python train.py --num_hidden_layers=8 --hidden_size=96 --num_attention_heads=3 --num_key_value_heads=3 --head_dim=32 --intermediate_size=256 --vocab_size=2048 --hidden_act="swiglu" --norm="rmsnorm" --norm_place="pre" --norm_eps=1e-05 --positions="rope" --rope_theta=1950.0 --rope_fraction=1.0 --qk_norm=false --attn_scale=0.177 --bias="none" --tie_word_embeddings=false --parallel_block=false --init="uniform" --init_std_qkv=0.117 --init_std_o=0.0 --init_std_up=0.117 --init_std_down=0.0 --init_mimetic=0.5 --optimizer="muon" --learning_rate=0.00433 --lr_mult_down=3.0 --beta1=0.95 --lr_head=0.00714 --warmup_steps=200 --schedule="wsd" --decay_fraction=0.578 --decay_shape="linear" --final_lr_fraction=0.0 --batch_tokens=[8192, 16384, 32768, 65536] --max_seq_len=1024 --doc_mask=true --train_tokens=97930000 --max_steps=4194 --dataset="wikipedia_en"
Each number is 128 + 24 x the weight over its row's rms, rounded and kept within 0 to 255. Layers, rows and columns count from 0. Numbers have three digits each. The size before them is the row's rms in percent of the matrix's.

# layer 4 attention value, 96x96, rms 0.135, rows 2-31, columns 0-95
098:155152157115101090122142118129154107143122130114161149145158132120116134117119147176125101150137127114175138153127103119128128081165133172078115129161146130160095090084120116162157139107126125120145156140149181099164171126115149167121151122102108091126101121119096135109117119164140092097
100:130130118130137156096141120136158130107088121141124136125082107087129117115148170125111155115115129132119087152097091098101096105172122158179155161156132163163095136161114070140117150148154133107092137095111158129123140110172118097149150132161140133130133104142143149094113156106169129140
112:159170111178169154098090121123133143143078130137120169132114161116130125118136144094133099137169152082133123100124130159147154113162140183120084150123108096163124177130158133157092128106133113116136135109125178141087151125129141122113141131112152151138079145117142107142113137128121109160
107:105114098145132125115112152134104112134133131145146108117122124137144141114150104126127106137137124132104076122105142183093131111153115143160092132074169198159136102103091111137101146126104135144107114147127121153168093121178110120099130114119105128171163141140093126141167156120157075150
112:111105143154104132105096151167101169127168118176142115139130141140107119122117141083113087183133171157127085129157145083159120110153130129153166146147139108150112148150102115125166135083114133133127134132160176135161102126095114132134124141165110111160152104089109102111140116108134142147
096:144113137102129128123146146131119155112146129180151116145130120105140125167144113087146104154113147181090124141120120126160132094164133137133101115132080122159152146085126122171152154169145189184125121176167130116135123099129135113147088153109153146130116084116125100118136128118093160141
106:119124142141138132104142116114136157143120125085161159137129128072152131117085084163141134181142162171165137110150123169118113133092149150168121105089117136106159148161100115137132137130135160139125142093129078133127143145120099144131127161141133174121119172144079155118124140108149143171
099:129131118123131146105139100135156183115112127114103164144133206171106125112156116125139107122147103144138156118123130110131095128159107148141133169070154136191134140136162140153112140154132098140120158134114141070143134136117151117120181115129103101119146135164133133149100087091129148123
095:094109152153115122116137125110124166135135110140119186120130118174113183119162167141130115128170125101173147156109125161123137134134107110136148159158135153122125182133109140100096099092126083126143137116162160100119108100158151135131148152154082089112112135084124164121107097127143130140
115:103105127124152149092143156127150089151155109111138136158141140123107123171126164144133118140106103127105126106187127121127107121132092094109135131138151146099132148144143122119152096143100148113123126117137059097082126116150160127099098163112191186157119121142126120144177115100124096116
104:122113114105131157145123130123138107144105135132137125112085099103117093096122140144133113117181117113133154149118148109098102111123115141106161169110077086129073169094133099146132116114129110105117173136150132115198144135145121108104125094136070155144118166145157125123138084126095126111
090:116135122133110103124126121078117143109114125082112093137129129134122134098083121165127141164119130115156142108109097156105083097131106100159143174139138179156155108131143143126146137160121115150127114186130138169125124164108125158103115191090174127176140148120151131127139109132107159128
111:130141138138134167140118154108151167116126086135136181117116102143109141134155120116110118136155151133183133174117125171138127126159162106099162126136122104119094129157123127100160104153133059091141099124135113144143110140131160109149114138120141214111136168169132118102131136126125111113
089:172126158126135146100135115100188118133152108147116138117108103155102123132094113134128099127135118118171117081115112145172128150118094129112154078118139132154107128127170098098117156140150149046144119133117126146152096113149111109136079121131068132141127108098118134127143168119121126152
099:100161126140144170134130116117119142153120122080075112118147100146121109094113119098156129113174112174083124143163158134102112141095087149106153100151135156105105140166130140070084149108128151157126148101123115094121113139149095144132154144088130132157143149148090124133129125121169134128
103:127127135138120136145155134095124143132125116163148136091104088124114091155098144109149146203111148141119117180174161128159138091132115134077124126131165122141156131129114101136127103097152128126110148114099111166091144160172110123115108102087067120114125119119111100161125125100104136125
095:145097126152135102151100106120143110054150125110147122113145095134142070132128112169151098144116150077161155115146132143162132141141128106115148120084143133097171097083110131134114134124131113116097113133127104131155161114164129153113150139141125169154182130116172099115117092127150153125
096:084086117112103098126117146111144148131138102117101120102132110109131103204112145124163146130163133100122152082098152165106119149141151105087065162099157119094094122084153154126111151104127138082128139146119124133129112131112103106167083113137139169116130125140119116111141125125115134113
095:147111114118136155077126127148149103136123138135129145103082129161165179147149111129170188170112110126122177139119132152134075134104084138149106120121124112152068158115151142160119133140108141135128098107145123115132140170143122135129178095112106110118135130165126108141094127138131111175
094:078147145128140153109116110080144154123151109123104129127142131116147158090070114156161138132069132142116125099147107137122108133099129120088145112137126094159121150147101103154111107085123161163165133126121143176131089130179158134086131149151129146132119112127094135136080123131117160101
099:117116120105146109163100171140160126085121137154132146111090145114109153157123119134139100152144107137144147122140121099148123114152122112125156103124098169072119156133128102124115112144101121119140101121066164167133138109168134126095076140115107129063134130164169122096149108158154108110
120:113167123102100138135099169138144111103114169149087129155149066143137162145138103109145142143135141087118118082096104106153096103152135149122107134116140116123080124091114145168126152119103133126116132084131141132126163115096134114130129109170062101120139120120145153135172126133119176114
106:134181110136104132102125115138148139135142128144171161135125138138118124147126135148088108129115128164053183108134115104133139164110132157115150149153099172084073112109147135070150149147117097134123144105091153115156139141121149105058124116110150128131134096105122136142122128116121127120
097:119128117138147192108140118130108147173143133112161169112105159147148139159140142134091125086122155137128135118162133133084113174122124134097109104158078154129144142158078137136133161173153111131106126125126127096150164107151120141112129090110121108154092114125116119102128132149081123069
100:136168130141101152103143081116110170115134137116129146150142157097140159140095140109141178101173118137161140155159136107136133132105124112091158143077138114126114120150139170127117091101139148151107129178148100143131138113153146139112157193083090117149098147141115127138092126116128155106
114:144164134115139102086120148124093124092134139133118154139127129087134164112162118163163117126116125131162113165119135107102123130134095148120184112160122137139119140190129125073106102152135148117138096120119134108113133136135125129143102075166112076099146154125145126178102080145161106144
103:113126135133146123095102113136107150099122104127077127109142120160099157104111120135145116118101132092195110195120165105120121083144136120122130124125115139103082077115152130142123096132125124161157132081121129125164131117135097148169082110128136085140110120109116145119124184158119148112
100:077150108148110141154134113108116118096143145108144148106142178122095134144101105128157087132122098150128115135132127104155105082125118125134119127157156172069122048162125112116112155099119122105139151166145155152107125151135154157121113110130175104109138124136152150143145114110123113177
103:123131115125096197125107143118174140119102141129137101124118147106143151106158100162171170123149154091110175135129123135130144102136112117160123080118128156144079097116158111112112068142108126152149154133109102118150134092126078146134126132203113125102130136144144128126150131135129144135
104:113117128126129141127105108132145142109123142102125154135167136147092112137131154115085110136144127124167143087146121133105131131118118159121141141128151146081162136133092175124090134146149136167126124156103142151108138165141143152117088129150081075065148130135097150154149113102197174121
# layer 4 attention output (transposed), 96x96, rms 0.111, rows 2-31, columns 0-95
101:142141146112188122150135169108115131132106084108138105113118096164153132153144144135133081142126120141153121136090162209123142099113160118144100131149111157116127107141109139127105148115139109114127125178130111099104130141133136110074138130116167129166155127147128084121192130108147137151
107:098156123122101093125130092164166142090126091116173111103166140118120109124144101154110115149132106124079116084143130078113097114151129125138139108088107119132130109130129107135160134161119112098147165157143111122155116135148171102164104132111142123080154128164110110167176137143160141152
110:131128130171125139143104063117108095114093097131114166114164153110122088090147083116138120132158144133121140154118129122120127088103110135166146123123143124174136157141076136168135153103149146097116160163110154142124145125158074114128064124116130127149171130105113097108136123134145120137
107:119128161163084130088103127137130182123149109136099133115141103173158089107144149139123143152130117164122151149108119138168085153161146150138136133138109151150093083128103121105120095103155121130148126089153143121171103110157144123125139160135141129155112174129095117144124179150092108091
118:130124125139130096143122102171158102113150133140151124119118144153148109139175112123100105105123118140133154127152135132120133159148129093133120124187139155126115116123116170137188126170058102131150137100125124095136133139159111137084152184158171109116160158123162120145092128121089121156
095:126153148123125139113140154117138125049158124144153116132067126144115109132163128126146133129089158112142131152141112107125154107123117163073117109114125114150179128137121113194136143131119106150127168086168149143116094130127130108125128157104166115086133115086170101123097131105125106130
108:130143118115133115140138135079146134100106141150124125146121123089124140120121152130115139120173123146106161152145069127091126151116101143137122102119149136132124133193135125113114115165114119129135108126128152137087136106094127166099109175102112216132120171153135145129149135189151093140
102:133091150158109133115103130115104135119067054088083105122110115119117142130138071130119101119076099138176131127122157121094118115137136139140158143117142174151107136111147134128134139111104135117111137114131115073130153154179141136144137148124103167115120111146112091151121135132142171158
095:131122126114075108174111099125139145123109102151115142138136131123170078127137129137085161126151158152113150097102164123077135143123106118139107129095172125105108083137092135117142162109090136134121098164108105107152073160118094089119144138174128139126117121121126120131141131113150161175
115:159124166117132138084094094149160145123092151136136124147120118126113181185120136158131133163111116123117122136139106163088135132157104171164132174100109132152152145134099089140103129160129172124137132128138151149105126120157144142175155097154124084135130148117115151104127085087105115112
102:114163104093140135126084115141100095091127137113163126120073129117137092100144108163108096142113100111138092118086167111105119155156159100159093141118134151140136159102147126112138129152134129133093122140118138157177110160150140119160099101137078168139137137149109112105177147120138131095
092:140130130119082103100128157098154135102113183088126139122134097145122134152112178143166132124154172157162121124122145102110105100135135153136140163139116138124157108128161180112140147160109161111099135124143127153149122113122132154096137139108133120126081139145190163179149082124105140114
124:139150115160109123139114084148124075113143167121114138126138119116168148154142097128150112125095100150121106121072101099130125132142125122143075149096172104127146103174083115160126124131085129107122110148106101147103113136080161122144075130090139155148116148122095135098093129128111141138
108:123093126111109108130112139140168106104135126150142088173137096115121147141142129131148152153165106131160138134105094140167138129126139068122163093136097159098115090130184116117124133096108169102143130105083119156166094128144123117119061135153094126141123165120135152096119110137118106135
104:122127124110144156149127126138104107137123129116122153099142082138143131131104140173110166149125129149097149069125103109075116104154130117097113108138149172112101144160165118121138122133134157130123138132139154109124142110159150169148187105167102186135168153134115140113102162134112085170
114:120129125131110091127111153139135142139099144097145140130118120137154139116156138102136109138110131121116119141112117145103164133180135124090155107152131168097122139162139081149074117152156125115175118135071133160152111138130170165101098143189087082131168147110161100137125136091122132126
092:169116153147137100130098167118140111107146122137125129094165155097134099131118130157169103144142112124135120181145103195124104133154129156152117126111137103113114107108169124125116126130117171130077046108123100167173098121125180150115121131129096123110121134129147126118117134116161118122
097:127159112119121142147096136162159120135096140132055130105151154170131164114146150119143135149150116162137104136157135156168144133137116102120075162118198114106125111102099105114070121112119122083116136114135124122124142093133141138161118102122105131118105146091161155098139107125135093107
092:119151126139110130106113164131091109118145148162108132139099126136118126169189129094104160157148106138109145143135127113142124100123118135161179121134116162159135176103182116117113085149176107090111129149137079100102132140148123105131139140112060130157127111121138105102142151152155142141
100:114155127109135115094140168121135108126127119170102131099124161115114151107129166138096120166137147082106109121088138135079141133134119132098162150138113144157109131154125142117157104154123199090169088134145106139105120123121114126103114170141146204117164105142144146112090124126115131131
100:138137164164126169125089130164130168139145128135094153156141105087116093143098144152108120147136167091152060116127122147157141119098111132103133095082144156122104141126100126120129102155077117109144090105060095149131147128131141074108123130122140133112121121152135123117133126127095141129
123:168145154124147151128118140171140142072124134168088115109103118137152122135145100084124127110134140086115102134127129135157134075095119135114107136151127147109076108060125137117188136117125078112148105127137122123140116090120083140125119125153087098120157095130141101122140159153139136119
103:161152112117118149115169103142107138120147134126162118162126138120111170142130128137103104126098171145101149178105151150139133108128145130104125139106115131124120155074160102108110131119080120104104152131140145115122153160155149088090135079139164172147166105130104138160126110142067099157
096:118150125109121156116149157075158118165180133084122123137125134135161152120144131110085166142148122149152110157111098106090135127121117117177092118125138134137124183107098077150174099128121151136108085130112173151103098157114119128149129112146125141154146156126108117163162099145120139121
098:125119112112146141140129139113136094177089133131106092126132102112149130098110121111104139138098149111143111136104184102079139124139108156134150153095148148088046165156133114138127125150138121135103136130118138125096077140111116133087170157120081135150117156151149146125111086112154108149
113:160124102162143153139087146155104119124122113132125093169134122129136134126118118162107147093145156117151147104125136104115129084148142105128162102127096121104157083139128161048168135159148133175172119124104074120101156155133146124119124105167112117134152147127100137159119109100152131116
108:114137111118124164151135100118125140158122137134120092137148109173147099120149133157178081131123148157132133105128127118151178126119156080095125085129102125107113082134126130142152122124156137103153084137136098089097142152109102127093186107111110115091133171137129152131122147158119161082
116:141171139122146132143162089138134137127132134116114128132130140141114128108133178138161149115111176123150176171108125122115123126120119140106137121123084120095119122150103172098124091112088112133134093092113092105163172126161174134129144115140119074108118113162141188151145097087114140149
107:129157127131112163143100135100173137119083105147161139139122159105152126185157090162150112110137141089135127120135116087191119141105125117118120116145087135125082104125114111109130064136138132152143146128141106110140131132108126123103161088147075153119074099127147125157131150107137128124
111:149118130143138173156112162147136172139113177139076107075151121138105147109105160113123142067165155147143127133142073135101142142116113139098157125111121140133099114116139178100138110108077113154130132129114145118127108107115109129096104122157127142117138158170101089121103119120146163147
# layer 4 attention query, 96x96, rms 0.127, rows 32-35, columns 0-95
083:143134116088133161113121141125122114124116100143125146093146110125140123096125090139170156093095118155122115170113136150157097113167135143126061100101171130094143123105089129093127116127153077144131145161126114114129118154108150145124132100104152110158077090114104131155137149160090163119
085:124121081116123105134062138141093137154133102136098118146127170132155151085119130124129095074166067118151111109139131128112157146121131133157113175139092113093129105171126159137143100126132092126124163103154134093097152113092163155119139120136151164140156135119106136140113123112097136114
083:147140110139125140094102149163092139104123145123126150093138162121145090161152118086109151128146173128121112128118142125140170171120146176141111113138150144164125151114114116127136113176148103188163136082132129094138154170151130112114125134116155088152127089097144131135108117099178149152
084:105125106137158145169106166194144132134125154094164123104134125146169103097152114150123128098178113132116102151144105135080107119112123123156119150130142092102114128151149138136091149107132098149102090092138111117079144136141107145094111118123157181126115113141157131099103143151102165127
# layer 4 attention key, 96x96, rms 0.136, rows 32-35, columns 0-95
070:156146119129137129077129134105116197103100147112156137127138154164103152117116171128105120095178105119154088116136146123155096097148115128135188139127104094152109159139133131082167146164153156100156154147132092116104133156112153113099099134121130153125113107123127083129135134131110128147
074:155133136154132154133112127080168171123115135135144108119119138131179125127090127124117134112087127115130101148139094137140119115123069110046160117158109097119140134118122132101147147149151129172180110140113104182121133174120133107168155122122106124165124112110148090112139142130145109147
068:120164136144147146135168129113114107158133131118104140108129132095111118110100074144126113119121095098162105076114125151153116115104101157132114130149087128126104135180121104168083133144081138104178179106084142121107108109144102133136124102091090139122149116162101141115140144095132110105
073:154127099108140115073151155151154124133144148129106152126127134151112149120134107140088107136141136112104136137137100112125121127174156072118122160148093112097110178081126126132089081115141116151169110090153129148136118118159158132117073127120096101123158136136128134191158165131136143145